From a checkpoint of a small transformer trained on Wikipedia.
Architecture: LayerNorm before each block, biases, untied embeddings, attention and MLP in parallel.
Each number is 128 + 24 x the weight over its row's rms, rounded and kept within 0 to 255. Layers, rows and columns count from 0. Numbers have three digits each. The size before them is the row's rms in percent of the matrix's.

# layer 5 MLP up, 2048x512, rms 0.0958, rows 1067-1173, columns 0-63
102:135100136162139141136129145096137105179137109117140158133092122106107149139154112099116154143150108129134101122100141144132143083109117149132130127123168144105081109121146126117148102147112095
091:174156157122177157137138099099123138160100134180142143131114119085171098139143128137134128121127128109156114101116159150141135102093089126145125135108118107107125151156126093116126174151148086
098:148182127120087122096158113133115195157131147148126092175155148148081132144155145105141150120114112090196127067118101134069156151142099124145136126110125134157108119105135128125124117126168140
095:096133132122167143116124099163110094150115111129156153129092129102126154064107122122147120092110093134073117105055136137123116116102150150155132123115132117161076108092182121147122117180146114
093:128172158133120116158123086105154105164124125159088162137100120156147104110145101133187162115158142124092158123124136120110131118109138139111183176130096097138150115174153127153090139129126160
100:100145119158083095114177111143149130141134095125143185192110134136103164100122118136180176122146115143134156139112099099129111150116155112119155053122130102152091160072147112137088118109104107
102:123142124159148081088108132134137140139118121135153138160118119133175128145121125110099161157185146069155073128114116123086123132157126141126105133113145125110091109126167120166138142144116119
100:125120132126095124128097119181162136137134116172099129151110128091146143175131104167130131158118156156170115087147151190160115143137106128146114171094067096098162121138107176138072116139145141
101:135163126144150093075114143144127135072122145121169154137126120112126168080067157109138126112129112155158133130116144128105128145148122130128122073143125173132130149158162150119164092116104159
105:139134115140144090141142120121122155101099133164113165126153140103145105184135139123146115121097123171106120127119069102133143113116146163127119169138163138113119138111145132174166113103126118
092:135130131098139201145130161138102096131122130140134135109088048156135139087150122133128131159144155101132098117134149147098142132123137108116081086096096115108132111109154122129182154128194151
104:127164104156108123140162132132119110148137090126127132123135173124122151084101148129175150165106126203125143134129160155131116099112141155111134105105137141124069105061145099141125131130086140
103:100130174144159122146093111138146141126115098101097106129139146167152162131134156107164152131134086189108160179161134113143108135146129135135080107130139148163081117121147098185148088165093080
103:105142055147110161113102134133092109127138150098153166150154125134141139119105136154117131105116114102134174141108120149123132092102126119137161117137116143099155082131100107126108150109127138
097:092132134135132146144137142165145085160164128140155122114138121114102163150145129124125076114143148113145145092097072117114104107150129167102146132148129105109121119151121095129145120094145114
101:105126146128170128132142137144151150149116130138179199111164120084103145153154121110107121128134109134164113115078114133198125164138128117118124161156133122137167113151130101171097137119134109
097:159124091087149143124154112115121121141145113109108155164138120111091158126158115110112123138188109128122122109157127175134098179130133148103127121170104129113108116144150109098127124138137153
100:117107170154104142109096148140144145209150184100084132127139128108056115173106107123128128130110126092134100157115114100128161095134108115099162162091176115156127136148130129118114141087131138
098:165169173091175085116136113123125167102106101145152172143139080107144112147102112159129151178167097150105157130156120091150132136172123122123098094122151146119098141175112132174140148116101134
110:136158110129110150134118150136121134103151170147104108078105075159149108112145127186150158162169117183101082100139089144106128134115081120110142115077127128148130101123086160115153170144079125
091:159160083165101154128094138140084151148135104140137095121131135142127154121119105184154156140117151093134105105110114098141111135160118160150093094100152155143143097134130132140090142129094119
094:169141137137178158135135155137113129136121170143096124095115156084153137147154110145109098147132113116138143103141155118138082150144150176138129114164145140119119102084125134110095126117117123
095:132160119131146112164108145088126159169118114096110108125154080078122111135135129145162141169130124156119147119151131129106085150141138108139124124136143146137093111116152123134139108120095161
093:144115121117141127167105117132173135134118115125154100129101150108119121145130110135100107114131085091116131126127122121104123138134142123132141129105123161141093135108109145108110170106130145
101:156127139112147127127125115096121154098127141108170184079112099153139136082127157143118125125129123144122145125097131133134132106127095157137181087175105136123145133145117129110117119156087120
110:155115110179127147139150108124124092148100156130128096172151112095154111126131128136153108145081142120114154135132155135151120138125102165123141110134160137120134154134148152110106105147125163
098:148130112126148133130100150131155168116111122109134133134109138095121156148147142120153129125097116084113108104116173139204160122122140085165062113093142135111078101127149136095141113148121109
092:158110150125124156125136116093157122121090122091175110161115126160165099169112111093096144091135120114158135114142136120129175115131143100139170117144144096144156116124133176141127116084163157
102:174122141162143132081145141117111120096102125127118127123110111120103119151170088119152119121136065152103105150105139116112118128159140150114158087121120147145086133152124143142174141158177163
096:143135145127181131123132085110124118121166173116117101148159115136139129142165105113089159109078127154097132141162137139105176142150089121137131136184123100164120159106101109115107089151108118
102:108151122159172130095148112100128135104146119132122102164124115146125138145088175152079060129130122171159115154177101112111165116153135125156121133150164117158137078121126147157109100167144136
095:112128157109125140103118126157178118116089141183145147149106116144115144109086118127092153086141108167170121131128154141141147105115126134163167127119115169114108123165121119097118154161117156
103:126185152156148089101164087125129153108188123099156104135075144093131098129102102092134120150124136171103090145139111150102147137133098143098113121140141163126118135143149145115131115097103119
098:068130152146109114148160145119158075120091168162115137137115116131137190087123107112136092153135050095117159149116142151154132143131114116119126135161174149113131106141133105176100132090123115
099:090140171102114095076161175083102128103104130095106093136122057151097097154078138158103142102159155118109117127148153158099132114119100126098125090114129111095092105144150107088121165112107129
101:117137170122112141131143093071139106082138144167147124102109136128103138110150127143097102090107140125106107122132127117134129115105125135094143099104094114139144126156094164147125142136143115
103:102139148154135118106087111158141134124146100135114142113114104133108130187114081131156145099146104088127106126101086114137102150123133121135112150114093117111114111143126136158115153115143138
089:147134135128096139156167131053095102138155154169076095128170101104160119123089143137175103154082146171136149168121098176097130098101125166133125108110129117191091120092149107149113133153111133
100:148157126154139175124143122138131123126114108110135138152102113130165097128150144108105128099102104098100129101183152128118102078155141089134073138113133112088150134171146127101164073110121120
106:124124159125114128167142155098148172151143133124145101129125138139145100130126109139105098077113134122111097114155162145141102111142136073136110102110156135163119126146125073127128122134164158
098:147159107178120108110186119153172136150122102141139124131074102152109131115104084115124110111093133202156125122130109145152151089124107120100154089135149128171159129116138130114120127131105157
104:137123087109155099160141089125171103107139153163134156141122156109169114116104124137134134163084076149176123103093113132111144143123113129155078144093121167088143157133110153117060131114125142
099:143128139138104104122109141152136149129140112135125098167114135117132107131139163134155159167150116094116094086156100157116144148106149109133119097132147106147109126144084137172159157126089136
103:128115133145180132123101122156145098110118104152167137155126100107104127120092156122144106148117137183145157145077151160124131149154095116158182143127164127093126079103157132117124117166150112
095:160138169111120129114171127137096101138068122134132131155147111086151156133132130148110098139151112130117145135169156097114126143103125159117108118134154121118150115116155128106110132119121144
102:121145136114129099145111136106155120124109149139155092142085108128111085139112144094121154115112112144132126108122141134099145152139150124135139148108133100147140165170142115158095158156141137
105:116083109182160137121120099119081121164132136148147128163134128127127166109130125091116157190089123161175126118131123088113157122137136165145145117139152110127106108146120123118126143173154142
095:155150128120114155131112153116131125139084136105118147123120122124109155138119138165141109075126131095137087106118110115130123155200157125120120177125121121118102098126131120152130120133162090
102:119146126096116111111180157161137108108139110124181139143112141127158153129120118119136157150132087137169099183146150107111161126119130132144110102104113116116122129105131107090118118178119151
095:138128143134060109131144113134147116159168109120125138104091134172111124142088129129098105162122132077127124100126126124134139120125128123108117138131130132127118155150143117107131122190131106
109:167140103105119151133092097164111072123119136138116108120172113114143160084100109125169097138098127129183102135137142110089127121140121143130156093110090127108108138111149113133094123137160124
097:114106137181126105131079136123137107177163143083121133104143122115108109137136128112086102140098069136132142146114126117112125116102154125082136125137127133099105120131100138113098149154128132
099:152083144126137134155155108151166156119143132118177111163151133137136140095112096143057105096136146143149116124136155160111121135112114126097097150106151119113155141110134150101127134130126128
098:125139149141157116124168142118119146133135091103120166126136119101093100124181136174125102113096112121101076127172125157137100137158125130148117148125108149160100158161160105133147130158141098
098:098127117138134132114142124107149165112124145090141172106137142133174122131150174126096145163142099106076138155093148106143142175089173124175126130161108133162134133112118121079129117158163131
099:132140136107150133136154118124123109129116132144149106102098101124124103126153107123113171151115162118098141109059152140092092114128138131128179189128141125124100158102153133092129167146120165
100:122124125136135128194131113132129113124119129115096116105128106121126130177144126150175138090117118153097167142106148149127168122110118153114149134126162144139162120125175126161112116118137156
097:091110088158168120148128117150105154130133122142128145150176101123157132127103147126150139055109104172116141115127145121135149150165087154152139106096152127151103115084094128096117134111091121
100:100111166123148117107122157154136128106055143116117127188099115115152157152126114115121115118121126096139132112124089083111130101089162192084127105099136135088166129169133138108126134123164112
103:073063089120133133150071091102122104140158120143146114154111116148163120119141133159117068109114114122146136090151190120188149078132154108105144076148140084067146125122142123121128099130145140
084:149144101105134115139128136103091185122148158122078127120109159125113075156140123103159135114118121110078115077082087119108124126144076112091117099092103173171094126108089120151124124116102139
101:157123140125146130133122114178153154096174164106140093110114119158121125077133108117095189168097127133102111075137128104136121114164148165154134151115109145142096135105153139126153134145129128
103:094083097164151132146132159148107101113135138102125178108110109145125114126124128114133068140124097119104137146160128120091121148164166120154148105105152130137130153148154150110116137091122174
096:123125112142136127117109160155191141134083142122098131100153130102119136172097104115142135154103126150124167125145114095101096137125074131124163094108117109125094122146134149151124149104142094
104:138117115150134129128143116095132104113130120167196143134152104079140134110117128147147074105130130119103127117125138076121121081105145129183150147125138106109170109118132115106088120135107125
105:147112123132117148125139137146134120133114176176122116133102070179111136157150098120132114133137133113121144126093066092119167184147165094107163105147116143104088137140144127130162147114124144
099:112096115148149126099108119154140120140103147102122135172125111105089134135143135115130149146087137168157159158148123129151121108090102084147101116104138089117151132167153188181155112128138164
137:155123150144144096120168132143104146162182150129150123115132143133147103092075139159140132138088064136104118099131126109114130099156122109117106131162121134130108112099117126138142118108154122
109:132149138131141158123161145110091185116119139148169143132148118172139105115124112147169145138103127151122111113115114156177126107108137083096166104184155096108156099152161112068120060142143150
096:164127141171151123122134134121170120145138112137163089146150140051121097117103148122156111146147126161121116116123120176125128135147172135151135077130112101142128137154168187113124107166185128
096:158134178091159122085084092151137134117113126130113161129106117125147160115115125131123097159097107122113157135139114150143134110086149129153135131120129113104116172109112114167127094145092124
099:163126070136134143136135152131104114119119124158112113157107145129132077097138137132156160101167142142112127123146118135167130152164129114137110122143132138096114110115141113112089116167100136
098:116155172141166146155118142158142141151126105179112149136126133131103110122167073137101113137155165160132119103139111123181155140105136128146117174126138103109159102168158136141140118183134134
102:134100098165166129153152113114115159117111157140124114156137121127149110122134140138149141121099126153082148126156141138110142121152105165120138122139113139154142080115152122136084124096126118
094:122107154099188126085111097162116106113130141143169125150118152158094108080126086081136166114120121163069102181153170148122098106113124088123122100125139160121129153141169142139147111110177098
101:193085120142120105126125105116096089132127099119129120165138113149156112171117103130105153150126119146128146133101158119124149109140120152156108107178138087110110077111117124119131153142116137
097:160135092071115145084159103128105115123128072149164109134132135128116116160168156155133107142123122113129096158107096109140120096163120111120077141134133179154124147091167197122116137148129108
118:133140175155116150130133137193149168128116144070111124108140158109113128117112171161138122155139116120072096147129118113134123138151120113130110133096131157181092131126098108098128112108099102
101:145193138135112093150118140124119110157119172159155139100073142142089171129148095153143132108148109156123135169133158130108136163132104154086094148142085096122139117120130116114118146111130123
100:130120156169155124093126109126152109144151144143134150106138156164157129092138141137125100100122085117142202133107137124154121106130169088167147056108147144094140122116113122079132090114122149
104:166115113127089117120144089115149140115154126185131123197138076167114177151150102186120102127122163119130163114141143151120121177112130081121106112118117116131127137129168099153134089174136134
095:128136132124104129133094146137091118090126100137101138100139130117146122096140091122158131128119131126154159106095113179124128137092168110114152133138124094161099104079098122138153107132137111
095:143086144110172132107160090128092201151155128134146158131120145144143099127131100165151137112161140079120102149137130111131094104144120099112090125141139111158150146115133102175121126123128125
106:125163124162136123139126145114138149123163143123156093161127141170137125088147125130138148112117100158104104150100088100119124141143110148110117150133102164161082130142141102169122127160129133
112:097123158144128151123080119119070144151126119127113099112113134154113105138148149145134132156074114094126087131118151156062124110130111095096160169149162168165101162127147133095144126167151101
094:129112172117110137132158130135103118132109104123098101140139106132111086126120155159126109127119100119118130108150122150109155125115128121144121113066079167129099077138123113110155138135088116
094:130123175142061105128127147105133134160108157112134149142086123162158107112164099127140092098128139127135122125147119137148099103112121150198150161132103129107113106118135119145086156126137148
094:126121111163133127154126118133115145156140121141132072138163146165181110129132137109143148154088107137113147146175120100122141111112113080113116107099143137151129134090159139133148098127106113
098:110119148119171166092137139155137082103166128152125171079082155089131116090149133176158144143119129110111151141059154107136105094126132196125082065139128156128117088137085120131129120151155160
095:116141131102168097081162106142119110121155121142094147165157128137161115105148109153160124121070121112091088120111150145102126131095122078155106099111130105125119133181112110132101149151106110
093:061147156137178146135155129168141164103164135144101150153161141128081135111153140112115106109119134177138117127131102104173157144091098124108126109116125129160119108181123135130160119132100126
093:147127128165084118112129179173116130136159135157113128111084119093149115163131141130098131157143168134104135173132122121131107101173103128148128135109135135103131117119121179170054124085123154
098:123111140119126161162133088141135160162082153120103111096160119091124139147178104142096109138153107126142119142079130133171090122119121127106096108110134124106125103064144101066124103115146116
108:135132199129141109107122134178106153152108105148133160126183124124077162100134206130113129120111138104119112127157100146106137143130152063126168128143068129134136179143106089111155132149142148
095:087118103114125195088176140136153120110154095130123174139108106115111166089118116161122114128097127129130100100143114125148108144129127164108091113145139144135079138136140102110131127136131112
095:131128161092106071091168131114139154120086082123181094094122126148121141118106151110153128149138145130102120134102136172135110116160153101121154100155118124105117104154135111132118119147157149
103:118172160122126094066075135137103120167086160141096163095123117137116102155138162153129122122179136078163137123121125115131136154144144079144152136140148120136141115155143119140110129108115172
098:106096129153127165106107128142131104111151129157062122141092130145111141100147108113099136149199122118167109152121156089129112132139127094116138095157138109145103166159122151180133141098145115
102:131107122137092114145117149110139134172123135140142136133136142132078164137095147157132115137091126143143160176134146116124152110122109102135161116145119173116087130159124162126139157122103100
099:129127131144121148143130099139133120158123122135113103138132137117144098089140131136155130122092100151122154146106158093115150112094150149135123097095137099118082171134114134133148128153091129
087:117127191125176149114104149133119158119155144115138138093119118127132122116123142128127151145093154179117127135118129139133160122111104092110083148144143100118079148132121104135115147126129123
094:114176118145135147109098178149148095150140115172182152129147082118141148118088103142104121105116064112157105112152079125124146129127124152111111104132143098108131097153074135108140155125144117
104:071139116096130127167142141113113103120124158158170135174150091137091125139134175114106122152157131125119138165122134123105108162107152131121071094137138178139127119137121124165152141165125184
100:134111133143107132114170158155117194121175112152080139113151142121080139124130122182134117159150142113127110135127116077101127124134091131125155102084136156184079084154103097144117157163130127
106:075147093174122137164117107128143130099145174142134092146164116123162136153139136137166159082123114152131144161089111122137105117127107126120138124134109144154107120112166120132111153106098159
100:073100107112104155123111084146118140143119183077133087143131089106121156118124126123144116108111115147078134132092136123117156105116143114112120175147117119153141217122130132102131111132097134
103:148145164092156140145108140120120140124090111153123126107151094143138153127142130112187092119121102128119136121117095130090192093128130161145111119054141110096127158148123110141144137157160120
# layer 5 MLP down (transposed), 2048x512, rms 0.0455, rows 1067-1173, columns 0-63
093:106138140103115109087149093116153110163131142142171092136139161142091168118163088101146083109110161145145146106089152162134106140102106103140134112091112076117106123132118105098106147107122162
096:083144102141118108097136148116121115114143188136084104133119133113140145117122172163125107110135107064137080076124104109063093094140145116121164124113184130124107125132090126179128125177099116
081:141118132160147140148175115125094112134139152136176143156128148112118161104098184127138157113099130145147149087139129111144103084116136095152094137099128150126134088144140143117121151138170113
096:153181134109127114121122136170110158122128122161143190126133135124124079103113150147109119105130148155100128088129135143102135099127104153160149159143066101162116147104141099129086059158162142
101:129117133101124114108153158149120136066135101108163124114126123099086121122113139137140137089138093162092096154116128139108154107158165196118106070129133179164095128146132130110125093131103161
097:123154126152126113137095156090117129112091109133101138164149149164150131122187092142121115136154132097123120077115121200131114114163088103086108122104108101099133111089078192150176131157144135
089:106124117142120178074114086147125136150125147090145114133140169111098123097080120089132173127138125167091149116147107127114130103124120131147121156122149129121103154133122089119095097100132140
093:094147138166143146133119110090135146142165111151067114154106125096146149160127132180099117098119146098165121116127109161156148128118099112106143123160134129135138138126105114099153077134151093
101:072102144118114081188153152112141112116134122093137121150161069163091146199129086165166109087138107114160099140131159115110153138149113124113106115125123135112123075099146179143138127117130178
100:123125140107117123163081144120125128150121143160098127142146105107124170152135128049137152133115152116123158122096090100149124124091132141174100123139129113118099122112156093110107104106096129
099:073149142161115181134103149158144116154177148157105145112098122114147117133195108120101113149136144110109139136133128167136165135126161118155115106102104139140131141132124127157112114133176133
090:133154134090125121115107109137160108117116107151107104129133109150134136126085128147135093104116151120133119133186116152073102105154122143125156121142109100177132103129149111139151150173110108
100:076100113118155128157115146134133122164100108108070127126119119160144150125131129125163152118159113152114133149148153146135105140094106165083097160093104181139129084148176116204138088119127111
101:136142140102132130127131138156172111137108094143123165087099147139105106123111100115144096127118128119128111182088099126134116156138086154113135101189134129115163141166118132111155143128101131
108:130108109139099135110132143143126093148132090168164146097151200147162148137130147106152126133122170125117108092093155093066124142128146142149157110126122144122141132181149120143083125098100148
118:166133129144116122104155103127101127145164143162123105146093096154127152133122154096144148125117188165121130159098131156160128116154099129140127148151047136152118147117193129132112075133160136
087:106175107116143103100144130169076128145132134142115085145125133112106136096142116142132147100135140129140117090121170178137142112086148117195124133093106183135109133117143134124202123150077123
101:123134105135165109150150153126101107098100098159152135130138105138153129093132153097099115134132135134144192106138144151117114161130164144174085116121132130116160127076151107118161104128131056
085:125152174123092145186149083149139176140144101144130125131083164137138117096124147127180114136125112162137125104074120158109148123097115133128077169109109186172159076140137120118136139114145116
118:160159105142100123119125127126166115124158141154116077137113101186137121162187180134124128139158137136115109101085100138149121096080117098120103142093131140127114124138156138112167147139117142
097:143150085179115126125093128167134138116111082098117063129128162105153132156156134142106111146109151111164122142127119156135098163118143087166116144118119137121106106140108175185086143100167110
090:150117162112112120117137165142176146142108129131185126122179147136142093119158118108187107121114143143111100140123139125148134114168144122201100143097103145090138151125106105148122128135108139
094:126117116114094151101153131135156137094130140141161131101070137163133103117123104105088137061162127137119107120109107123139144095117148149145095089156159129143192143122077127133121143144117097
097:107099096139114128124154140133145130140165138129130151130124075130137126111110107149109120121093159135113139112176153112120122087123086137153129072110150129072126136152117112157152101114128149
100:136142125123143161142123140138113131096154119133158158120185216153095087140130113163101154147127126138129086130088135121136122144122103192081122139127131110129090158160135128126118121164152130
108:162151134120184134189094127119110142135116113175139127081132096101127141125196124152119100166133122148133108099079124107081112119112101122097172112104121145097125146090122108133136146135104160
095:160098120097127116137141181127154144133095121088066135161143096135128103157142141091147103162156148142135158100102172149121178143100129088158121114064158114129115126081137170141139140129106133
101:109146137136139131110143141134152152122131132094131150096166090149095139146094107119114125134135162148115141146092099122131126109152101108120090138112140105096120138117127122162082136125149143
099:135147132165141127114112112189144145086109145126151119145095146167102118149134132134134113126144101160134118116140107145152139114126149113112150100124113150161128154157111136076132170122101124
085:133075135130157101126157129104134158137146131174164114167124116097135146100148121071111130090131109099117111118121113128147161110097147143142134075195135100181130094142135146079098098149105145
089:097151127091149102127185143107161113106123106158157137126165088120154107128101105147182109127165128126120150098133125131123135144154175118106167099109183134141169178129156199114157107110130131
103:109132129110174132132123145149143140132136119148139138148137133127094133133157120102129144105109109142127128118123136139164156105098155128142148043127150159119129109109113133137093139130141123
084:132128154087103130121081123118120113099099133083142107113136140100148157114128129164182115129134088138123106111154119134144144115165138099111129145148140132151138140098101127110104125120129130
090:105174142124132091123156114109147141105126121117101145079102124168143124129119094117084133141141161141118124121141101096122155131123118097147131104125140144129102148158133098103150135102120121
105:141130114168127118113105178136129091098097129163146140151148106163108065128105153150120177122166126123101120152124146141139154113135175146134126153152110194101107151124152099114115091118133163
092:136087118139119141128132133130104137121154155141152125113093139137104160118158136115093106119153139133129124158137145122133131138133130112137122139128135148119171106125117124077156144107120079
108:129167124138132125138127118140108131087123124163117130132146088146114130150094139118113119165122104142154126140145072150089121114075154116116127138096135091113133158109137105085135114107167120
101:122055167143092142139138108111142118124132105143144125148115118119099123091163104119108111126149155128108126152126118145142183117113104104139124107109153148151132132081159126144137173137094110
090:147146130132133078115105072081113143116098160203141164087100176133101123128129119083119138120107118135123134081141125180160129129145140107101141135114111116074085124086152136116117145163122145
119:105131080104113104130150137159133131144125153108150139118118147091077109117151167111118139138123157175136084099135086137148112113159112128158115108150131133109148110120131136133120167122103097
090:128112100127177117130136102145211108102121134174132107128106158170174151097114161090095121152101119094122105147163135096113139105155090089089113111125124110144206119110160114124150139135117144
089:104109141145131125153159178154127150134133099144206113174138112180142111137134110167117104139136119090117131142119099135153139122085132116171152143136094124131168131110145153121160133129113108
100:165112146120152132140128116157145159142120141124115112141140105109149130141123150086090115129146125142141097129092164102096131154122140133107109147117177147097096118156116071101151096123137130
108:122089155131117127127114100087093113152098079108081128132139118177120121163157137157116154119104097130097130143132149143096154126134129079131091139102113125144126131116114126122162160125133146
102:201119143110102091141147127124102146062081125142121152133110135111165119112085146146143149154109123124143129107151102130153134149127073189100105140092118094073124121132154100118134160158142120
096:132141127100109138125140122095123093136163141087103158136142113140111102099107158134166102139145097077085092139149104093094104154119131154104130178104158140139132108095097171129125132118094122
108:123151143096147114119092187145108145122145141145132152111145082146103113113166129123102151166126124111131115135117103152144082128122129095108141153116110110110163128104132087120147141147113152
090:155098147116102109085125156085112151141164136109126122108129150141114125074176064135144131158097162141131145153113084117090136147175123120141156157142156153136136100116160150100140107174131131
098:093083132120116127130121081142142102131174150144114124147102140107114120192109142134100119102164150150124111126114162125141137138118110119108092122112120101158124131154118143136140147120115131
098:122095126130118101130155123121148146149114155138131124116133095152141093112158105143109131085156100114146143110157122104149131151166146096145138146130138142130104145092149154131126119112126110
100:111118109125118151164135074143133117103153107137148124137170071135168131117083142093155144149145173069166137132140106131119128120148132128164146108099133101155110129129143130117150110074141113
104:123107158149099122127165165136109113056112108144111100141157123058130135157136103137170112136160154119131102156112135080143148125122101113152144131113123129108147136146130131152106127106112129
107:087092146103109104199136136154125146158098123137146129141149107128093120102106106113074139110133154107135141129110136141063104140125139132095122117070158152130161135113100142064119135076116177
114:115132102116108170132139122147125131134123165123141077159142156120087098121135177139127158128123143131123128092126098116142085112123099095108167106088142118112163121117116110173098059129131132
103:116142096128100174165125063091135130119119120186097099176100149165106110124108110129136143128154152125103141160114075112128131103057121136105111140142127103111117160139145133099114100145128150
080:152098114109077146146128166163166139111155115106117152106131120131067104139121110098113087088132154146158112128151155171096124120098116103132129132156114168125144126148158120122103103163130134
089:092105180152127121121149137134120128108121134136111145123118125152098120133142157114118124145146121118136156157169094127122069114119123135150093158164129158119118124105145145120135136097139168
088:151100132109138123122136108173166125108112111135152205139106132152150112124120107150140108129088199120162129138141112143152157145163099144136089100123126107164147108094106164135127127114119123
118:118169156129132134163133124123143119109135137103115133112136122114140136116163127121139117122115115161161129162156135102138125114085137108168110126114149093136073142138121111167139102111093130
097:128180170138148097081171117146141145127128162119142136116152124135124117150139118119116132119163125140110117152088101098097110145125121153133167145092104135160101147103111168147075119110118156
111:128168143105097123142112127100154106138125083106138182187144136104101125108123162143170137111117144133105154137121174104159100138116117132164110103163137109124143123155093100116110131110115143
095:129145137163124122134129129137109092137139127110129163103132140143133152111116132114129111133131144155109094083104119058117099145134154126147152169136122123107096097121128123181131130110146147
092:157095146107137116146146126138074074077089130154122116122117151140113126120119127062145134131135145115135100104186118109135123123157141135127146166145161132158129109148113132143104130079114081
105:164127164111122103109100133144107148123174090154135155124111106160086091116089127135140151124107132097100148088160150153153093165119165149134101143135113130135132146099164171144111134122158144
106:107151120121148086178137091123120112111149119162163117112132109085177118120149148161086122130142106126142129145142159119139086120121129125169115132095143160127119110127126171092158100130143150
080:154070101131151133136108147136145119139143154119112133135137086145088154115127125146155109100129079115113117169171131106165112109135135120084175155172108147086122137136132149121119115135120100
120:133145112093080123066135130129174134142139152156177066152088157137108163090105109134090126100142140130131126104123135095114099109145123100157120125116093120128114139113080092140149116139127134
100:128132147127122125124125132088132115154129154138143141110122125139116142114079146128135155117106133107092135144166153121127173122127074138098124121142146143136074106143136175141142131116141116
112:124124136102116117085134129111153135137129114145121111101177115113142086166104075098143122135133141112110137146116161130165109120125090109168136116144127075119132130164121124100091089138113157
089:150080138131161126151159137138171133141083101077107119146153139101103105148139138135164102135113167140092118144130114146141116105146155117118117083128134121136147132125134144142119099138144143
111:151090182120080163084124131131160170131083138097109153161120173117129092144120129159157144132072152118133165119121092116154167163111121130146112131103130136143099105119154123150130140115099142
095:152121111073123128131134134096097109125153122135122161111124119168122133106097113082154143107124131127138159140150104116137110134130138116139130118095090131132144108094157131125112114102156159
104:124146120154107163118132121149123152144132108140147152144156108142122165107157105120140121114129126136109130126130104136118100116150153113169171080113156111117119190104119119181116097143127135
102:130137091120126120155138092117139079117097125149105127131138133077149114121135131101135112130095112115159082121117122104077132181119117153114165102106138128126100120135110116126142173148130175
101:114098134066125142134115128135078138072109153141075134112157130123148135097067149128152130115141144139089106157125070155080132125137122166135104128147128139106110114100112101175110111095128154
085:130092082148092135161119070153063135174161108115122114143122178109149173142170141115123134126153140130095132148131161127133152145137127137189116148146152108136108094155125110134065150147139126
106:085159122135104121150173160091089105110103128078123132106173101135138125127134106133180125167136137130128134108147106116082131132162186117119146161096105198089178108141154111128099116070121155
132:087152166104064124104147189131099145111144159109123116098170144124147146131105145149097133118147158132059102128137118119120074090150106076129122128145124188151159135075124068079113111102107119
092:126144152152133088143085143140180102089097196111112123156129123121082124099141134163140125136150115134153146116106121108108098149126120142113156093117115082103150122100123126154184113122153132
101:183140117144173184126138106142161125144111167127116157108145184143121162104124142147141104104107123173125175118136114121118133148138165081125125108147108171107118127101122133134137092122117148
085:130126156123140126179106147130120140109144149173124123128148114126126139127146130175129124144121129148128107107136160147103117158162139146096093131147153125130098177176139114157129135150080158
074:160103126137087161213125082107133127075131108160108095135101155161155174120077107154158138124135153085116119122097125128130175100121108120113084133112111098182139170130138141125132109123129129
098:137134154124157075122090113110089112128113091156151137143115114121093087147127139146142155140190138092136139130118144110139132099129136137124146120121106150116110141143124120134132088119126088
098:087157147118135085107133129157120120145145129130123051149143096107136099132115108187126166108164137120117115137097124129113087145156139104114109166122123154090095098150085154123161099115134102
124:144132136114138100116099159121148101130146148085104115110117140183120142128143121123101120127122136102102127127117135173110099151083099118074132103177112208126108137133160137088126154136112127
101:114149155097118143058130141114127136174099102144110146162136160128119058145130111106107148089129104094146096084155124141138138124107153173158145111087107146128130141094095127130150133092120139
070:139175116087129160106130153127129129101101182102084129116148123156146150088146122090122116162104143183126136113153120138103133122142121090106131140120117103111086104121159080135119169140164137
107:180135096131130156150137121144162095113079122065122158143166090126140138084127106101130119117158100126122164127137146154126080107133178130126073149138118159156138162134067160109108113143122120
104:101113088088155143080113123117124079126096096127136140084116154163110130151095127167142134126100134148125113127084139095104117137124154091159127136116141155180156089127113163161154106167163136
096:133163143113132121121142117150108130145175083149140124078112131139121096128150129098084124108159103096147165120116124120107108137112123148126116113131143129163138131129097153108137148135116141
102:082103134082137101159147119176130145121203127088125148129173139113120114154146107126134144111151108144116126136137110134108151159101130138099128111133117186135132136152135142102146134148131122
109:125099167115087118112104110147125130141092099082167120137111098147106117159152143158135167125160181141146158133122094112109125074145123126148133121163113132088118103150116146118151120135098114
108:115087127146156107155131122097116123144141077152108119098164114122134105099123155127109105166162122126165098143141085098168156142111146118122177155148150151098196106133131105089122117138108104
111:130127179169140114143089163123109126163148138131149155147159124150098112091117157110112132147114137136113099158137102125135107164123137084078127152160084139120140140154120107147131114167144125
108:151106134131127060119163118145165087125144096094147134167205130139096128088137134123171126176136133153109122121109119119108156100118137154115149150124158138117130101110126120161081112150131120
105:120130127127154150102119105146093135135176130102117091098131114155111122131152109144175110118135129161102148118149111160142118088122109092106111142159149129112098188160138121162135131126177140
097:144147162162143094122110137132116114133138173128110176126125123155109123120117164114144114120064116100160155154158097102113118139152128156171121139120114135125142144125145131140133105097114176
091:104106097128122116114143102180107112146145126097114127105082105106148097116104125167077120124078126143151136129201134145156141128149100136129169148136136089136100129132081155128136085138161148
106:126128145126149153142100080130122105091147114123128147131105113173164107138097164115154118161125107113127127123161123125150113124107159175162128151117168139136152151179119146144126110164157151
096:097112141116124157100143161121135135121168110119132154128139154084138108101110144135107122076127168130099142110154137167125114140145199106130159148098081126104138146145123129151111137144121150
094:137155128070086172116107124159141109117102157171112093181160083127107142140117139143148121106145117137133134095136114129091156121140097120157149081135125134121096130128128109069128139110130059
098:129136121160114124116145137134128120108146118083093096135074155086186136114131141115131094100104135129150108134112126073085087119121114137137099122089141136144132136096135142158139140140107137
095:141158097122089149120135124120136096151174132139072112181137123139077116119135138151166176151122132128072142170138124136155164129137128161149134148095085150117084122104143112127136135157102137
108:135148133155181170144162125140116104110147150192137111148106149154132156136143101125133131116106102114100115080120204099124124148094042103138156137143118104136114143138109161118115186122092138
120:069113161094122134121163099119158101118131128158142128150127126085124143147097138159146131084143138127145154115129150126138140090149099160139122153126110146083131167117108110129107152114108140
097:095119111136114119116136091132121125136153165132103130142135130152163116130117125109163122128131148173125138142104162098064143143104132147121150172136154115111132161121130136140119138134113137
110:142090140108103105132090087140085153109125165139095160098156131109161077136096147168130179152145129134107141114145100118155094150125142126128138111115131102167125143169142098113091100104143129